{
  "hidden_act": "gelu",
  "norm": "rmsnorm",
  "bias": "none"
}
Each number is 128 + 24 x the weight over its row's rms, rounded and kept within 0 to 255. Layers, rows and columns count from 0. The size above them is the row's rms in percent of the matrix's.

# layer 6 MLP up, 768x192, rms 0.0963, rows 684-736, columns 0-63
size [ 94 103 103 102 100  99  89 106 106  97 105 100 101  98 100 100  98  95 106 100  95 116 104 105  95  93  94  98 106  82  86  98 101 101 106  97  97 103 100 104  89  99 103  92  93  92  96  98 102 100 102 100 104]
[[ 90 116 138 122 147 150 116 102 123 114 108 128 128 153 119 124 117 113 107 117 124 115 132 149  74 151 122 123 107 139 114 128  94 130  95 144 149 131  88 133 149 141  99 115 142 141 140 158 165 144 105 115  94 114 185 118 129 126 137 166 121 120  85 157]
 [121 160 119 100 138 110 134 154 146  88 122 106 180 119 130 117 130 116  93 179 149 124 116 131 129 126 102 124 127 129 135 130 141  96 118 107 130 130 170 190 124 130 128 117  96 114 132 135 115 137 111 144 117  87 123 141 100 164 135  87 140 115 148 109]
 [151 139 129 121  93 113 126 109 117 115 129 116 135 111 168  88 130 125 120 138 141 142 126 136 174 106  92 145 182 133 124 122  99  85 166 142 143 123  94 140 147 154 113 122 127  87  96 135 120 157 126 119  93 115  74 159  85  88 112  94  98  98 126 132]
 [131 183 176 106 141 130 114 125 119 143  73 157 119 136 112 153 111  90  90 100 120 116 147 144 122 142 121 143 142 169 154 179 114 112 142 140 149 127 137 167 110 166 151  71 106 135 113 133 130 148 125 129 175  95 157 145 136 146 139 110 142 104  97  84]
 [ 97 138 147 118 115 125 171 133  78 108 136 133 133 128 141 133 168 115 135 121  96 124 143 164  87 101 147 120 164 103  99 132  93 153 128 156 134  90 134 160 155 112 132 137 135 152 168 164 180 131 162 140 129 124 131 132 152 115 128 124 102 153 186 176]
 [149 148 144 104 146 119 127 141 161 174 124 157 133 105 135 117 126 133 117 149  91 126  63 117 142 119 125 115 130 100 160 112  76 165 164 140 132 139 103  84 161 137 117 113 120 151 126 146 164 138  93 145 119 141 139 142  99 129 136 109 108 186  96 148]
 [120 177 148  97 131 162 123 130 123 161 122 137 137 112 132 144 126 108 160 161 120 111 139  91 119 152  90 133 116 100 169 107 129  98 104 129 175 122  82 139 141 131 133 111 118 104 135 141 138 144  98  70 156 134  93 144 114 124 110 150 157 126 116 138]
 [149 130 195 112 116 148 122 136 140 135 115  82 120 138 146 133  92  85  84 130 144 136 141 147 158 123 113 134 170 186 109 130  58 143 156 152 105 106 135 114  88 153  75 127 157 100 116 151 152 132 100 115 128 145 117 115  92  99 168 136 144 150 167  77]
 [150 143 160  96  98 124 117 140 138 109 108 139 173 152 135 128 184 126 139 118 156 127 152  84 151 127 114 111 109  96 120 144 141 173 148 153 131 149 145 146 127 142  99 110 118 116 139 155 133 126 136 143 141 159 136 100 116 107 153 127 120 135 120 146]
 [ 96 121 133 112 116 108 156  99 142 103 104 100 109 127 135  69 173 153 135 175 109  84 104 136 127 104 119  98 122 108 100 161 143 131 128 136 129  93 180 146 120 159 151  90 109 168  92 117 165 125 116 151 124 167 151 130 121 141 133 106 147 134 100 122]
 [ 99 128 159  93 108 143 151  88 136 133 110 116 120 104 129 120 128  85 118 153 117 111 138 143  93 140 104 142 115 108  90 170 113 136 115 139 103 131 132 110 142 121 116  67 138 139 128  95  89 120 163 133 133  92 108 163 138 113 142 116 132 134 101  87]
 [ 93 139 155  93 125 141 166 134 139  81 118 149 110 124 110 143 103 118 118 131  80 125 161 106 114 121  88 132 160 109 134 121 154 100 166 133 109  94 150 152 166 146 107 132 135 132 117 135 110 152 181 137 141 125 169 154 189 140 135 150 166 121 113 111]
 [114  98 155 117 162 111 112 145  66 144 103 145 151 147 141 104 112 104 153 126 152 121 150 129 138 144  91 115 106 167  98 125  97 119 150 128 133  86 181 131 122 145 122 117 139 111  90 134 102 150 137 166  74 100  85 158 117 118 109 110 114 131  97 125]
 [131 177 119 119  99 140 165  76  90 145 130 131 147  71 105 140  82 134 152 129 126  98 117 119 149 126 127 120 142 116 154 157 153  93 178 142 128 102 121 145 128 155  83 134 127 112 116 132 177 170  87 109 142 143 159 135 105 145 163 150 172 121 106  86]
 [ 57 145 151 109 100 174 131 137 133 115 134 110 137 119 171 105 129 132 116 128 106 106 150 126 145 142 113 145 162 123 151 160 133 180 131 123 171 173 137 113 111 111 111 132 117 119 104 134  80 110 118 136 130 126 138 134 146 121  88 103 152 124 146 167]
 [111 106 160 103 111 102 136 149 132 116 117 112 164 117 148 129 149  97  64 126 125 125 134 148 107 156 104 106  89 112 138 142 158 177 135 159 138 124 125 147 124 122 103 114  83 111 140 153 113 142 122 154 126  64 134 118  96  90 148 131 131 110 158  73]
 [106 136 133  93  98 116 123 145 132 116 137 112  86 113 147 155 115 127 120 130 135 123  89 142 140 186 112 171 151 113 133 194 150 131 136 143 172 131 154 146 100 152 131  89 111 107 138 126  94 108 140 121 126 115 159 141 111 124 110  84 150 130 114 121]
 [151 155 132 118 111 131 153 129  90 163 118 119 131  92 139 134 132  63 139 136 102 133 110 123 137 103 124 116 125 113 120 152  97 110 152 139 157 139 114 163 118 143  75 122 113 118 103 165 144 118 139  94  91  91 107 145 114 119 180 149 144 123 107 112]
 [ 84 154 156 128 134 135 156 114 112 146 121 143 189 118 140 131 138 121 106 131 183 137  90 101 172 111  87 159 117  95 152 160 139 128 101 147 136  94 123 166 103 115 161 106 140 130 123 130 150 144 131 112 132 132 169  95 113 136 139 105 109 150  93 151]
 [107 188 130 112 169 132 132  90  97 143 132 124 130 123 122  94 120 134 136 136  97 111  99 135 110 132 108 131 134 166 174 144 132 140 123 166 161 118  93 192 125 137  99  63  99 137 104 132  94 117  89 133  61 128 131 116 159 132 127 147 132 140 146 117]
 [124 107 132  90  98 146 150  89 148 101 132 156 137 138 115 124 139 143 119 115 114 130 127  65 119 103 129 104 148 137 122 144  87 115 126 120 125 147 162 109 119 132  96 143 162 143 119 179 156 152 124 132 115 122 155 144 101 140 170  89 129 172  86 118]
 [ 93 144 121 142 141 134 171 102 186  98  88 143 132 146 145 122 128 131  74 123 143 125 119 148 145 120 123 135 186  97 101 136  95 150 109 128 163  76 150 169 148 159 125 139 155 128  87 108 151  93 134 111  94 105 154 147 115 100 181 124 151 159 139 131]
 [127 123 145 104 150 106 118 101 101  89 104 145 107 146 170 121 116 120 135 159  96 114 123 119 122 155 143 162 102 152 146 163 103 149 131 120 155 131 142 125 104 205 118 146 143 112 121 133 104  99 140 160 118 144 116 165 130 130 169 150 174 119 149 107]
 [ 82 178 120 111 106 115 144 138 156 142 135 138 116 113 173 128 120 100 147 131 160 116 148 120 114 157 140 170 173  90 133 118 128 117 105 113 135 117 159 127  95 152 131 107 101 127 107 132 116 117 107 180  82  86 132 126 136 105 139  95 108 113 135 131]
 [ 89 147 145 113 108 161 119 161 122 128 128 104 122 145 140 158 163 106 136 143 166 145 110 139 109 120  94 191 155 135 147 150 166 128 154 158 145 126 142 151 103 115 120 105 122 137 132 127 137 121 131 101 110  92 187 113 132 100 105 109 153  91 117 127]
 [126 205 157 119 117 145 128 120  92 154 113 138 131 176 153 135 143 100 153 131 134 112 113 137 117 115 128 148 125 100 167 133 130  79 157 167 120 175 113 154  89 154 132 122 128 155 117 126  91 154 141 124 161 105 118 129 129 131 150  98 129 153 159 137]
 [171 167 135 128 129 157 138 120 125 119 111 142 138 103 128  96 144 152 120 148 114 119 114 181 150 130 121 187 134 160 121 146 121 152 154  97 159  56 143 153 109  97 122 105 122 144 144 132 170 133  97 164 139 144 137 128  89 151 167 115 101 118 118 126]
 [ 83 101 135 125 139 129 149 122 165 112  99 151  82 109 130 111 131 134 189 135 106  62 145 147  98 159 116 148 102 124 113 163 150 137 130 100 120 121 143 136 125 114 131 153 157 118 135 114 130 112 171 133 127 115 136  88  95 126 130 159 132 109 172  89]
 [125  77 171  95 133 120 109 128 126 144  98 136 127 115 128 131 145 101 129 128 116 156 138 140 121 106  79 118 121 150 128 182 128 131 154  86 120 143 106 135 138 133 116 106 155 131  63 114 150  89 115 128 128 141 132  99 107 200 130 141 150 166 124 119]
 [ 87 165 165 128 105 124 145 107 180 135 158 161 164 155 149  97  97  80 198 112 105 160 123 130 127 136 117 114 137 155 135 141 113 151 137 139 110 141  76 155 109 146 135 143 107 153 153 150 102  88 141 161 127 139 127 106 122 123 186 139 171 148 117 129]
 [142 158 135 144 100 126 140 100 152 146 103  89 181 183 100  91  68  88 118 121 141 120 149 131  93 112 125 154 132 161 126 141 134 123 158 130 130 114 156 138 124 127  98 146 119  88 133 113 159 132 101 162 142 137 110 131 115 150 130 107 106 164 144 104]
 [ 98 114 158 100 131 100 104 131  93 143 117 115 133 141 123 143 114 127 112  92 144  90 152 109 171 143 133 143 104 134 141 167 127 106  87 182 151 147 152 123 154 111 139 122 145 107 142 153 145 139 149 126 129  98 172 138 128 101 128 156 128 155  98 108]
 [155 117 123 111 132 125 159 113 116 123 101 129 158 143 148 100  84  92 150 163  84 121 127 148 134  96  91 125 101 161 156  90  92 132 167 142 137  84 170 148 119 137 112 119 107 115 119 124 141 159  98 143 140 119 127 155 116 123 134 116 100 153 118  85]
 [122 131  99 101 139 100 109 129 172 113 141 136 177 124 120 155 128 129 159 123 125 105 107 174 157  93 102 126 108 100 128 157 150 155 135 148 156 107 102 129 159 174 133 123 127 109 153 159 148 141 120 177 106 124 139 104  68  67 123  87 138 125 120 110]
 [137 138 159 115 113 111 130  94  79 121 123 163 163 115 152 124 128 126 112 132 140 129 114 126 124 120 125 132 146 175 110 126 142 112 145 112 152 167  93 139  97 158 156 101 191 145 142 127 143 151 141 179 175 152 141 152 127  72 162 126 145 103 139 119]
 [ 87 124 126 135  39 126 140 126 150 148 152  61 176 125 165  82 142 110 132  96  62 146 114 134 150 135  96 113 103 145 131 138 125 121 145 132  93 126 131 168 150 155 136 139 135 134 137 160  97 133 125 135 130  91 131 133 132 145 113 127 136 127 117  88]
 [147  93 143 120 115 149 122 121 150 127 107 143 137 156 123 132 136 158 137 108 126 126 126 157 147 141 111 145 118 133 134 117 148 151 142 134 154 137 126 127 120 136  95 137 100 117 156 176 193 126  98 127 113 134 198  98 140 142 145 109 153 153 116 147]
 [135 128 145 112 127 117 137 138 129 106 130 163 145 125 130 136 113 120 103 165 130 136  84 137 114 127 139 151 138 128 136 128  53 117 127 136 119  89 170 134  98 119 129 107 128 134 143 150 142 138  97 118 111 104 122 138 113 160 171 153 117 138 145 118]
 [112 122 124 125 165 107 132 139 130 107 117 135 178 132 135 134 136  84  88 133 129 125 116 117 136 129 104 130 102 129 137 137 181 152 131 169 170 103 144 135 135 160 128 119 120  91 101 150 127 153  83 148  95 154 155 161  53  98  96 149 152  85 134 128]
 [121 145 154 108  96 144 164 138 142  83 119 108 145  96 164 157  90 159 148 161 107 113 145 137 167 154 137 166 103 111 158 109 153 152 144 125 167 128 163 126 152 161 122 108 124 150 120 139 115 138 116 159 122  93 163 115 124 116 130 130 135 127  91 125]
 [113 134 134 110 130 134 139 115 126 142 109 122 176 123 141 106 152 124 143 138 168 129 135 128 158 149 133 133 104 104 105 159 134 153 125 126 122 161 137 132 161 156  66 129 119 138 130 158 148 120 126 118 117  69 128 138  89 139 100 114 148  96 128 127]
 [147 132 155 102 144 142 110 122 168 148 136 152  92 108 141 158 125 135 147 134 105  84 101 120 139 164 128 128 162 144 143 125 155 137 118 102 175 152 136 103 114 199 117 123 132 129  95 125 162 113 130 101 121 109 116 117 146  80 128  98 119 101 129 135]
 [143 142 126 107 143 135 171 127 149 114  97 152 171 167 120 139  92 143 122 157 119 122 125 161 147 194 123  94 170 115 128 133 132 111 154 133 104  83 143 151 172 152 107  92 148  98 148 166 141 134  88 121 123 116 153 121 151 155 137 109 127 178 142 150]
 [118 151 113 127 151 120  87 128 149 142 113  77 178 129 109 147 136 102  71 102 129 161  77 156 168  76  94 106 135 127 158 146 139 107 147 175  91 103 131 146 152 134 135 122 176  97 152 155 174 131 112 133 105 137 143 126 114 160 122 138 126 120 130  92]
 [149  94 168 133 142 156 190 134 102 121  97 183  99 185 118 110  75 116 117 124  92 136 130 151  78 166 144 161 144 151 114 106 103 115 162 142 116 168 105 164 154 143 156 135 129 143 101 142 106 124 150 156 140  87 128 136 117 111 179  93 135 182 108 127]
 [129 137 128 117 177 120 103  65 171 117 113 125 120 149 133 149 108 119 170 121 122 120  99 164 135 115  99 131 109 117 128 120 118  90 180 159  92 148 111 147  91 123 101 137 184 117 129 137 132 136 124  89 166 177 136 137 114 183 118 163 117 177  95 114]
 [136 113 168 127 115 128 158 141 121 150 111 105 149 126 123  56 114  91 138 152 159 179 120 118 128  93  92 157 139 119 105 166 106 103  96 185 105 153 144 131 154  79 150 151 152 118 137 159 119 144 113 159 129 134 122 160 130 135 127  84  79 147 143 115]
 [ 77 153 109 108 154 108 165  98  88  95 118  81 126 126 156 100 151 110 169  99  97  73 118  65 128 140 120 126 119 126 110  96 143 132 166 146 109 131 103 156  97 110 138 129 115 111 126 152 120 148 124 122 139 104 106 166 158  97 110 148 110 125 124 120]
 [133 140 162 131 112 137 122 137 169 131 135 101 152 128 168  98 139  97 118 130 112 125  79 136 195 122 128 149 177 138 141 136 116 133 100 125 158 135 144 153 136 170 130 139  88 107 114 120 129 142 153 115 142 104 167 127 141 145 126 179 135 129 103 171]
 [125  94 149 124 146 112 135  78 136  89 149 127 154 151 124  76 138 126 137 119 133 145 152 154 109 133 145 118 170 153  84 118  56 103 105 152 117 143  83 148 167 125 165 117 134  90 139 122  89 130 120 112 121 135 149 140 121 102 111 109 137 140  95 125]
 [120 147 161 103 156 160 142 120 157  84 112  88 143 128 106 153 119 122 104 124 123 132  94 110 147 109 149 134 168 132 113 149 110 137 126 183 132  92  76 124 140 167 122 101 141 135 122  94 143 127 156 160 144 141 178 110 128 114 143 168 152 161 174  80]
 [ 99 136 119 105 130 131 101 113 122 106  88 163 113 155 146 129 100 135 135 126 143 118 124 157 152 132  86 139 112 119 124 134  81 130 126 157 158 102 156 128 126 146 127  74 132 145 100 111 139 145 102 125 161 149 105 107  81 111 119 123 115 144 145  90]
 [105 130 147 102 130 146 148  84 131 157 108 126 122 150 169 121 112 103 132 151 132 143 149 154 136 151 110 162 128 103 124 124 135  78 111  85 143 117  84 147 126 135 103  88 116 131 102 156 103 141 144 125 145 129 132 128 150 135 174 156 139 131 133 141]]
# layer 6 MLP down (transposed), 768x192, rms 0.0901, rows 684-735, columns 0-63
size [ 92 110  97 112  94  99  94  99 108  98 117 105  95  94 110 100 101  94 104  90 101  97 102 124 102  89  92  97 108  84  84 112 102 104  99  93  92  95 102 102  90  90 106  97  81  97  89  99  89  95 102 105]
[[101 126 151 130 147 154 107 145 133 106 125 116 173 181 117 112 119  89  69 139 131 127 115 106 120 160 133 127 138 126 145 151 131 110 104 101 102 122 156 120 114 131 149 151 122 131 114  77  85 148 149 109 115  91 114 143 123  93 109 129  98 143 131 104]
 [117 104 131  82 134 106  71 114 142 122 138 117 103 121 128 159  96 121  98 156 135 116 163 130 141 139 193 117 136 140 154 124 130 112 130 132 104 144  65 122 120  95 135 126 118 148 116 113 168  80 126  65 139 180 166 120 173 124 172 109 156 119 128 113]
 [119 121 154  93 114 129  35 124 148 121 141  89 100 133  73 146 144 160 153 152 151 148  97 113 154 138  80 127 135 133 115 101 159 116 108 115 147 154 148 141  98  85 158 178 121 110 125  99 139 110  69 139 135 158 109 110 140 135 133 118 164 135 104 130]
 [121 117  83  56 194 144 107 117 151 145 100 114 164 106 122 115  94 140 138  70 120 130 138 146 101 115 135 102 111 137 129 151  79 123 114 147 127  94  78 137 144 132 107 116 151 113  93 131 163 114 114 147 102 143 138 129  99 134  93 129 153 117 136 109]
 [135 180 135 146 126 125 145 171  71 131 113 122 183 120 125 129 128 142 141 111 101 148 131 122 150 141 109 131 108 102 116 103 111  97 102 142 148 184 150 147  98 113 127 108  91 117 118 162 164 131 117 142 110 113 146 107 108 135 142 131 137  99 142 132]
 [129 136 134  80 135 121 137  98 143 135  95 139 166 126 140 128 120 117 160 130  89 151 122 147 137  99 101 137 126 136 139 141 130 126 105 137 168 136 100 115 158 114 114 144 111 145 158 114 103 152 132 176  96 135 121  90 162 126 154 146 146 101  85 150]
 [154  96 128  87 107 121 152  86 139 133 102 151  91 158 147  84 106  96 143 109 142 112  72 162  78 132 119 107 121 130 106 108  92 139 139 119 112 123 127 119 183  96  95  91 148 127 143 135 153  83 112 131 118 150  84 169 195 118 123 170 150 121 141 149]
 [162  92 153 148  94 144 153  89  94 107 118 130 119 128 135 166 143 183 112 106 154 154 111 118 149 151 134 150 100 145  88 108 147 153 128  89 124 106 183 127 168 114 130 141 111 146 144 181 135 118 166 126 121 123 130 108 155 113 107 131 118 149 111 141]
 [106 128 148  87 115 135 128 135 155 136 136 134 112 137 115 172 119 139 151 102 101  99  83 179 126 106 184 139 154 150 133 144  86 112 157  91 145 144 124  87 140 153 100 137  96 154 145 125 102 131 134 116 100 123  98 131 134 169  87 138 185 151 107 119]
 [151  86  90 171 111 113 107 153  94  84  92 105 133 109 145  94 116  97 121 138 103 123 163 161 120  95 113 162 148 135 134 121 107 153  86 171 178 159 154 150 115 145 192 124 121 132 105 130 151 139 150 161 109  86 104  91 121 102 150 120 127 122 118  87]
 [107 166 167 112 111 152 138 114 177 114 107 161 158 136 121 131 138 128 117  93 104 125 155 125 112 138 156 146 198 159 111 107 117 118 145 134 128 134 148 112 153 117 138 119  84 133 142  99 101  93 143 124 123 116 144 129 159 159 124 156 139 142 135 141]
 [136 134 135  41 114 121 111 187 130 132 120 131 115 104 135 117  74 160 160 167 144 143 162  69 127 145 135  98 130 135 119  86 144 121 136  97  99 107 177 142 105 129  97 147 127 139 137 143 124 154 102 173 125 132 141 105 111 124 179 172 129 124 123 119]
 [109 164 108 140 179 100 117 148 179 140 146 126 148 111 102 146  89 108 119 121 124 187 106 112 124 143 115 108 161  94 104 168 148 167 126 163 114  84  86 133 135 121 129 171 109  98 153 140  89 131  97 123 125 133 156 155 142 107 160 199 127 147 107 131]
 [ 96 164 155 121 136 134 146 113 108 138  98 148 135 105 132 133 155 134 102 157 142 125 100 128  89 108 124  97 150 133 127  88  96 123 117 132 153 147  67 123 141 108 121  91  87 125 135 174 138 172 135 186  99 121 110 154 132 139 142 129 146  85 120 113]
 [112 137 117 138 147 121 125  87 125 123 127 160  82 116 105 112  95 118 143  72 135 134 126  59 145 160 132 102 144 160 149 145 117 119  95 132 108  89  96 159 182 101  95 149 119 138 135  97 129 125 119  86 150 111 139 165 187 119 135 132 122 143 129 137]
 [109 131 120 131 141 154 148  87 135 159  39 165 126 118 111 123 122  88 126 130 121 118 119 102  97 137 166  57 127 106 100 100 114 174 144 154 129 140 140 109 126 163 114 134 131  97 116 109 131 114 102 114 127 108 137 157 113 141 128 146 150 127 104  99]
 [ 96 161 102 168 155 191 102 127 134 126 156 149 108 148 100 143 135 199 140 130 144 153 137 107 108 161 130  99  95 159 146 119 153  88 133 104 124 127 173 138 110 144 142 129 174 128 130 149 162 150 114 114 151 129 140  94  83 123 154 139  98 149 134 143]
 [131 158  76  99 124 157 103 149 113 103 123 138 114 126 107 122 132 180 125 102 123 131 129 107 131 156 164 141 130 159 162 102 124 148 123 134 124 118 122 160 136 109 113 117 162 126  92 160  99 168 142 143 136 160 135 144 159 154  79 117 145 127 126 110]
 [124 124  96 245 146 151 151 103 135 126 101 117 112 154 164 127 146 138 112 139 157 112 125 154 128 154 135 127 118 180 118  99 105 158 111 134 129 126 129 116 137 127 151 122 148 150 116  97 133 141 151 173 153  99 172 126 150  90 124 144  93 109 135 147]
 [110 170 155 142 139 153 171 119 159 129 155 122 140 152 108 108 108 154 170  90 134 167 143 129  89  94  90  84 142 118 100 110 147 133 144  97 119 138 119 137 109 173 154 159 154 108 161 124 158 119 138 122 117 120 161 136 121 114 143 117 135 146  93  91]
 [130 148 113  47 154 104 151 108 142 145 111 169 106 116 138 144 179  99 118 116 139 155 129  97 132 113 125 130 145 158 135 144 130  98  99 134 136 109  96 115 143  92 124 161 121 158 114 137 109  87 177 110 160 123  84 183  70 155 132 130 138 143  87 134]
 [108 175 125 247 147 140 105 129 124 154 134 151 136 115 137 153 139 180 173 134 143 121 121 153 102 124 153 100 127 159 152 143 120 149 126 135 145 130 122 129 126 102  94 149 118 135 117  90  98 116 132 122 132 122 155 133 150  72 133 141 135 110 130 127]
 [141 153 174 147 164 103 100 110 131 127 135 143 148 135 132 109  81 136  90 143 146 115 130 149  97 121 122 154 112  94 155 152 134  77 151 116 135 125 117  86 103 122 129 142 124 138  97  82 180 106 179 116 129 118 116 137 128 136  88 160 110 129 106 136]
 [100 141 117 105 116 119 108 146 155 117 154 122 125  69  97 126 126 151 156 166 155 108 163 123 120 171 139 140 139 112 149  91 151 113 108  59 138 146 101 146 102 132 136 127  89 126  88 152 132 127 113 149 100 136 140 109 162 120 109 138 134 118  83 146]
 [ 69 102 140 113 163 161  90 101 117 104 124 110  82 125 115 132 160 171 130  73 104 158 114 101 155 138 130 126 138 105  79 145 121 102  85 117 134 130  95 163 123 103  96 152 138 126 164 154 146 101 152 106 130 171 137 105 134 132 107 141  87 114 153 143]
 [ 98 119 149 100 146 137 166  91 113 150 159 160 182  96 109 118 126 110 116 131 100  97 155 112 141 141 160 113 146 106 101 118  99 156  65 106 154 103 168 149 124 122 133 104 120 141 113 110 131 111 117  91 117 133 132 153 139  81 117 135 108 143 171 140]
 [113 123 131  94 107 130 104 122 126 151 147 135 126 149 125 125 116 157 125 136 189 145 102 130 107 139 169 104 148 129 108 109 149  83 118 125 108 135 145 137 160 159 132  96 166 137 127 160 124  92 164  93 131 130 117  78  96 154 115 142 137 121 100 153]
 [143  97 116  92 145 118  98 147 151  94 151 126 100 128 102  97  91 145 126 122 159 135 126 164  89 128 160 153 152 125  80  77 152  88 150 123 102 131 109 131  82 120 157 102 139 135 146 133 156 166 124  86 152 104 177 150 140 147 157 131  92 174 127 113]
 [150 148 125 139 139 119 129 153  93 114 147  97 137 123 159 149 153 118 154 100  82  62 130 155 144 145 136 167 116 133 133 117 147 116 113 134 153 133 124 153 128 129  99  57 109 109 108  90 138 123 104 134  87  89 127 100 115 145 151  87 127 145 144 137]
 [155  90 124 150 114 123 120 136 110 103  68 136 137 145 116 123 155 190  66 102 143  99 106 139 149 136 128 144 125 115  99  90 105 128  95 119 103 118 172 128 107 108 114 123 145  82 119 108  95 171 118 112  96 110 126 132  96 135 101 124 101 134 132 138]
 [119 138 164 123 149 107  89 100 136 108 119 141 104 124 148 156 190 132 122 134  81 100 165 105 164 150 139  94 105  97 133  90 145 147 129 122 109 124 138 106  57 125 168 105 149 151 131 181 123 148  98 108 126 152 108  63 145 121 103 110 130 145  87 147]
 [163 148 160 119 133  97 144 148 131 100 132 114 155 114 163  96 127 171 163 161 124 151 106 133 126 124 116 139 139 103  93 120 132 142 146  99  99 132 123 110 106 150 136 173 152 137 113  67 118 118 123 161 132 131  60 150 153 149 149 109 128  91 124 147]
 [ 91 123 161  86 117 121 113 153 124 130 130 126 183 161  89 153  92 157 163 138 108 108 139  97 131  85 127 115 118 131 138  77 126 122 137 123 115 140 112 134 123 107 139  96 129 151 144  78 114 125  97 108  96 112  76 139  89 134 150 124 148 123 116 119]
 [164 147 180  72 140 112 116 163 148  91 150 131 136  98 147 152 104  76 152 124 138 171 136 124 163 121 125 138  84 114 118 122 122 108 144 125 143  86 108  98 143 114 119 114  87 147 119 126 150 103 138 138 127 111 139 103 135 157 113 148 156  90 117 102]
 [186 127  93 141 110 131 135 133 109 158 109 127 139 131 122 154 125 163 125 105 142  97 136 134 122  82 112 111 115 108 136 127 156 105  98 120 115 142 152 191 125 137 182 117 154 121 120 133 179 112 140 143 156 133 127  96 132  98  64 114 128 108 146 134]
 [145 118 144 157 160 119 100 138 135 137 104 146 140 148 128 172 115 137 103 140 161 146 119 143 113 144 151 169 175 125 138  83 144 150 108 147 177 197  89 122 139 104 153 128  97 163 113  92 137 155 110 143 151 156  95 143 131 113 164 133 115 111 165 142]
 [144 133 172 146 156 106 127 128 110 133 145  79  96 126 156  88 133 148 105 133 143 123 120 124 116  99 127 127 154 124  88  91 108 161 120 143 130 145 130 142 161 133 135 114 147 117 105 168 102 151 194 126 108  94  65 161 166 148 134 123 174 140 160 114]
 [161 120 131 108 115  91 173 106 105 113 140 123 110 118 109 136  95 143 129 158  69 128  83 164 137 122  93 129 116 168 116 126 141 116 131 167 126 126 143 107 130 142 104 111 144 159 117  65 116 129  66 144 153 121  79 116 120 150 124 140 184 117 145 133]
 [138 107 136  76 127 113 132  75 173 131 159 127 135 111 122 159 134 137 124 111 139 125 109 125 111 148 117 120 124 175 111 114 166 106 130 160 114 166  82 121  99 148 141 155 113 151 120  89  80 121 179 156 121 151 110 102 120 115 112 141 142 141 111 179]
 [134 120 142 106 161  77  71 136 160 167 112 159 151 165 114 141 140 108 119  96  94 176 102 147  65 100  95  98 128 102 105  99 109 112 139 147 101 138 137 113  90  94 132 136 135 133 110  97 170 136 164 107 111 152 120 157 115 158 140 168 131 145 110 152]
 [100 153 139 128 138 151 149 134 125 150 144 121 117 145  93 160 138 115 180 156 114 104  84 161 145 137 136 133 171 161 138 120 108 133 125 122 131  95 102 134 131 169 157 175 128 155 136 154 113 101 137 112 141 151 109 117 161 180 104 107 104 104 131  99]
 [136 128 123 119 114 131 100 112 117 122 156 105 143 130 117 141 178  96 134 121 123 118 143 150 133 101 101 121  96 121 130 151 130 143 175 132  94 142 147 154 167 137  89 105 141  95 142 100 120 127 126 151 110 120 143 126 130 145 144 100 134 133 128 119]
 [161 141 143 111 116 117 142 123 107 136  92 110 129 199 116 110 174 130 119 118 129 120 143 152 131 133  80 147 131 170 143 102 127  97 151 132 133 163  95 155 150 138 121 114 101 161 148 169 131 136 141 119 142 135 154 115 147 138 167 111 112 130 131 132]
 [135 104 134 144 121 128 151 141 132 138 119 156 116 104 118 131 112 145 157 137 143 107 176 124 107 185 185 161 133 153 109 107 122 147  70  88 227 138 103 142  88 128 122 150  92 126  79  89 119  95 125 172 125 149 128 132 149 114 109 124 113 133  95 154]
 [145 114 146 171 115 180  96 176 150 146 103 180 138 128 131 104 161 155 103 133  89 171 139 138 116 124 111 125 144 174  95 117 105 102 148 117 120  98 115 136 138 155 129 117 114  83 149 131 143 113 110 113 145 194 129 102 115 143 110 181 143  98 161 112]
 [150 151 138 133 133  81 144 136 114 104 115 114 108 137 106 121 142 141 100 108 108 138 186 118 110 192 119 148 113 106 164 126 151 162  87 117 164 139 146 157  98 145 146  77 107 140  98 105 114 107 144 160 135  84 139 138 124 112 106 122 115 113 170  98]
 [115  90 162 164 114 168 164 137 140 147 150 141  92 109 130 133 133 143  93 114 143 174 172 112 109 122  97 123 141 132 127 156 143 136 116 139 138 153 115 113 147 135 128 156 111 119 147 157 121 113 106 122 146 110 150 106 169 154 149 116 121 137 148 108]
 [122 126 123  69 147 123  66 158 162  88 158 140 108 121 150 110 132 120 140 125  88 104 118 117 145 145 157 110 138 128 109  95 115 114 152 154 104 104 112 153 110 145 182 111 130  75 124 128  95 144 137 115 123 141 123 132 116 133 101  82 151 126 170 141]
 [114 126 127 150  87 144 161 124 114 101 131 123 118 182 121 115 131 133 136 125 141 155 167 162 154 140 136 180 139  94 141 103 108 121 154 152 116 122 150 130 131 126 166 146 145 109 138 139  88 149 102  54 138 132 134 110  78 176 151  94 111 104 107 101]
 [127 115 138  94 173 115 164 131  71 139 157 136 137  87 132 128 157 140  76 135 132 132 150 105  98 152 156 155 110 149 124  87 131 100 109 149 102 152 138 143 152 115 128 135 123  99 106  99 104 144 149 130 140 147 104 155 105 100 106 101  85 138 133 135]
 [127 126 127 130 131 117 126  87 119 131 111  96 113 111 174 146 128 139 117 117 128 118 122 130 162 128 121  96 144 140 160 116 151 131 126 178 143 110  31 147 163 105 124 138 143 131 141 121  87 149 143 132 134 154 133  87  92 120 140  98  99 134 148 131]
 [138 144 111 137 150 126  82 167 111 135 133 135 120 183 134 142  70 142 110 126 173 160 140  85 152 100 122 162 110 140  96  84 134 109 115 129 148 129 104 171  93  90 101  85 106 111 140 119 138 159 111 120 119 131 105 101 124 103 112 120 129 111 145 198]]